{
  "num_key_value_heads": 1,
  "vocab_size": 1024,
  "hidden_act": "tanh_gelu",
  "qk_norm": false,
  "tie_word_embeddings": true,
  "beta1": 0.95,
  "lr_head": 0.0104,
  "max_steps": 2021
}
Each number is 128 + 24 x the weight over its row's rms, rounded and kept within 0 to 255. Layers, rows and columns count from 0. Numbers have three digits each. The size before them is the row's rms in percent of the matrix's.

# layer 4 attention value, 64x64, rms 0.277, rows 0-63, columns 0-63
081:124125126130143098120104104108131159081092107117130150148119116150144129111127115108180101132124167115148099102149137137191109102116150106156135154099085160130168135132134122148133102107142065
095:138135127137179120139165116136159106146072154139130129123114136091131160069114119168117120107140064116150101076131118157131153123127102128127116098128102149126102125104160154151140099135150139
110:112112155152138101115156079115109159154140147131140129172130111097074134162098119122115139136097112153138160081136108111126130158127145157157176140146171129147138122108151131152088136100123166
115:161091135122097088160108109166136116106094115095138114150114094095156111150134184090119093161151083135115125129131105146116116097140149146152120130108123101122177117121153133128103145111110091
102:131135155127104133165182142133136116086137131130094121083093104117078137116144186101103139148150096130130147136174155110154161101118122147119115123161116160164134126149127102100122125137140165
115:119115108102100093160179174093091167160126149124125094134100185115173120161143127144123136155137120129140156118133111134119139130175162108147139123106132138112152158152111144096105155133110142
102:094106118129111150142147128142109131164123112169082112109101140142111123146162136125116123141140147121151121154109118134091102120178110095129104124122065131182148090111122116134136186131085109
108:103151138141086107167119143084108118104118116126122147118131130156135145099092116132143084134180127148120151086132125118137101117086090128147152088144074133140099129083137122143148139129094167
104:083121113134146153106065101127167133080106111087192117151131111142127123157109135126113120147107113133115154139141153143120165141119130124112149104115160101137110098138115093091112133142120077
106:086126108200141129120090095134132152118159132108125108151121105118141145089137158116155129134150116104166158103141133130103170141131100100077106104098113133173139105104101143164120139118138128
088:164147140111149115081121128129134131137147152098111123145137115144104078115095122134106156167131110150158162170122104126135087137106120075127138151086134101165161112167110162127129137169141147
105:150148083147110134132096147095162112118126144112122132148109167127143107156103095165156188139079140157124179104140126133152143131080131101126142109119145154165120145137097126109124128136106164
101:139108158128099123113090127148136131123106120112093180108072168127110130150078121127132102157149106124148154118141134115117106120137110085142131150137110137146160117157127127211124150160119114
106:072112134145103132154152117142180090095150121151091127146110172168122144098104140136122181124120160174153094139120127127149106107120159121130152137132153151146084127154109123116146143110126148
105:151106126154102139133098111121129171116184109121116074104155123131109130113151188110110110106143164140069156130115110127126131134118153108121137148139153114138141111185115163141126134140082107
103:122112098129135105119136140140152142136133134120176124141086150169116091150167131147181152147132068140137113141113144113101139117098139112152112147142143111095117135149126096187114167120089098
103:101112071079161175103116073138108121131146152145132113110141131136110161127133134112114090130102158127150092107117158139134136131143119118186160147140126165108115096135162157138143129126122089
097:165147146182141156142144173132126103134140136160103138067082108088151132135136138154081135119133135152137135140138137123092162164175134127094093130132124120102122123151142144163144121102128107
090:119090093113094150131119113122106129111111135128124091137102183102113152179110129123171123138055136124082115096100147131113169110101137152146137119114165131145132157139092127142126156134117121
111:126146145145126125128126131146136162125124105132098107156128093161107139081119100101172163124126125126135136128142149073142125077141173148157111132107138177131137141075120098066118130144127146
084:114175148121129147132150138130141110122152116113191168112146120130120122095125102153111147170131075153164145166166162139147155170141134157096154135134121103108091112095101141141142110133116126
096:129149095162146133108142118124121146175130156146105133095128146125130149150108147102130148139116151103107137117139153172132097170074123169092154159126087137133143143124148137142172092105175101
100:148105151115101095163146115103113116145126136127126148141135178129113150124119139149101162124154133109115123088144108118129146131169118120081091172139126127104139188136098137195150124105168136
083:080150143137144125122175141119151164160104109128142165107097114120171107159100112144133137102104112095125181133137138157146117177174128158077124122124096118127160120125107111133092123126131122
114:084152140165147097172104153121143139137105079113142136151132105117162119100110116136156141143140119128125120123071099142093129156178117121124107126099154086158155085107161118129145127158121142
106:141150135113126125098077103159102096128150129117123125111150126119121104135092111076193093139113150141135103144091127102129158095104147131132130140103121135152165146091172149160149154096140143
108:140133110111149114109101099135139135104142129126155076182174137129145163118122148139101128126110149102103106128099126171155110122144110135113137114094129126109166098113111156064115097135157082
086:139118113114155112176118142128101094094097144103120067107107104121141137174123150115158069119119142141155138157147164117154139123121101095138145117137126141140170126118180114130108164128113152
090:124097108139154100105178162114116092159134123072109112127104103121170153121141101088114094136198139150119111141103101113132128116135148111123134134147095109120098143157119096132151155099139130
091:147133094141146102130136122130133089130140136102090191135144096151088139082105085100110138144094148165136133155134140112134166134116144135094100159090084129138083124125133096130133107111123117
119:125119160109116095142108121117160094181117119099135103087136165127103111143075110130158115134171144131130130153119120100119136105146103109137112187128113107104181145102174122116152128155122138
088:142117092141163117125131114120101126124142125102131067135102130128100160117165115169123150121129085093073123072104160130153109127140135122078136125146151161117115117115154110133129122127085168
100:157133116120098115134138136060145115163160141171112133118193140141111109140152142135115159180120149143143151162157148095121110144133133097156131118131117089122100114138146106100096163141109138
121:172133154162140104119130175111122153107107149109103114125122080146103129101100084123143131124097139165110169138134161112129161130125122131118127136089124075116115154151116122126143106197099129
094:121118134091186151135128165106140141098117176128143102111081090147099110137146162127139153090115089119113119125139150137173157104154102152151127146139099169143125148137133135131160136135091158
106:104147121119116153222110138113129113142089105133140126131132091140178137132174145104154124145085102104138091103116151146131112116130154138143144114111112134166133162110102141136151163115128146
113:133134135147097115104111115173067112096132117138159130127168142131093115128105174169150123144129094092144131115116129123131145103133082132118112089175161104152163131103128114123120130152178127
120:094146128122147131114157146106118127139115127136140124131119138081090181133148131058119123175125119132144126157131151101104161144116140155165105114125096116180118107115133128125141155118159065
095:085129146161134130121167118183141135134145097094137110123149112161135157117130152133150122089129132132102160172093147156132107164132124168079153129155127070136119140161160124149108115149127121
105:163139152107142136084127153114170173145084128191118127117116143134120148132083082123102158119149115132114174126135104141108093122177114126116109095130122150103128110084130125118104140149114132
088:127074155155152165090086157115083140125151157142133121121102103115097119137107134144103165097123136132147125131163132143140151131151086135107137151144135162136117149091114138086141084113085113
099:120083121094132159163154139135140110115077090155126143133160091106146123091138165114179125120138099094116102138151139116105177140108114144166116148142151112101128126096116086157133137145136145
097:116119107117153154118152141094082100160134130144177133086139128155087133170115098121107084139125153121094085148136134131100173126131150159135147138123160125112131125128105080092159160130122133
097:145152179156102111153144137102091164103174130132126126105116159091108141088148103151113118161140105152125117117108138107139166091146182128154109108110139144153140117144124171100106148138103148
092:135125110149134129162149139122102148155183157124152127133126121134079155126103086173114106117138151128123109129099148103126102124191096105132122104138142104116117131108117094120107178144124189
092:131215122165143128151121132163146125117168113109163120121092096110107131117126109128147120114106114114172126085127128127171116148154151108070153107144164130150152120104128128141132105110113126
101:155171136140185157085117133106119096119142153109101092149107118115137135141112108185112142136124117150138152135085132103118113129083120108143105118082152156148143129146166166103122132124158156
098:080122130086099122114118104155111145108173140117109130137146134094130084112123140115109138169145096108120101112105147125146164111158141171122146151114115130095127096079125121064166116110122126
086:075118176152124108104134135137105103168120111108131113126125168114097112126093122131105101127167139095111121120117116096126135130138179102091168143118093129176157154125127123075158122112141142
095:101152142131128160077100133119116141208155088114145164121154113148129139108122121092134136105148100068109142084104085136114110126150151136140140119144144143168157144136151140112122124127121122
109:104128128110141132095154074118130160115100163134071105128115131129170146154145127112124138136159090155147157084108123171099157127077128156095136104141134099131093135127155109150146152121124114
081:119085134109126121121130112066158076086134107122193117108135095080134133146125151119149136123161149115109108145139114131147110122114100140145133138147140099121176136107118120115122123096151183
099:124117151154129124128105101110210124116126134143175133118143138138159084134132093165122174120106162167134110135156142142161109131154129136117127143145150118064082114137114141113117101123122126
095:136163164110147147148154147130111119152123128128128137110108159151071126137138049131155065122108145105168090133143137121131152123120102099118122157099145142114140119125117141159145133159087146
108:135146087099153134157128122103086110120135118084119135098129081119132140105124129124167089148116106117122140116124122133132166118134146157141137156067128165138157146121156150158158113136124200
098:172089068114113149138137140126135143142112118151164106121137095134111143111163123086137120165124129127114149135160167140112123139147155085161144123115117113119151109115121128129104169154054104
101:134142132116142164118122149109124135193153143157100106082150118130095079131080131122172110097084127105131084146127113102112136134105081116156147136141152112103091124117124107133127133145109153
092:106092133084100165132151080115115120132079149141092114113136136096119101130097165131112120129146100100097145064157158099116132146096105138128116146136128128079115152106135140161138129110152127
101:092113144143151123153101116115148110144148160151202099117102117126096124154166118114087117131108122137170084148115151088086132124129151089131128133134128131122122135128104140093102160081138146
096:149096081050169148132156122077133133123101139143132167153140077102162134118155121132136115153136105115164118122122135145155108122114146114195115143110122131116137129111121119118111160125113128
088:096129145153111132119144116123169137163119125103131163153159143164127128133083071077163100162108158105094145101149152150129123136124119164131149136069136128095130124142157141123098124145122145
087:154099164169120142109122124130138115137171129128125113136121099148138124132128114152132159105099101142137093161125118127129105088171071142126102093138136112112093115120075128162072173112112140
104:151144089123132124128120143149070131092179135144125135107100101160108176105098139140105122102124148140154093156113153111153108115149143109118154131153085136120138144100082090127150126099156101
105:121126071121133129124090146115165156164115136117161134114109153148102126111065152110124153116112115092095130125121109160125100140157088078095107096115085139159121140140140113123103127117131096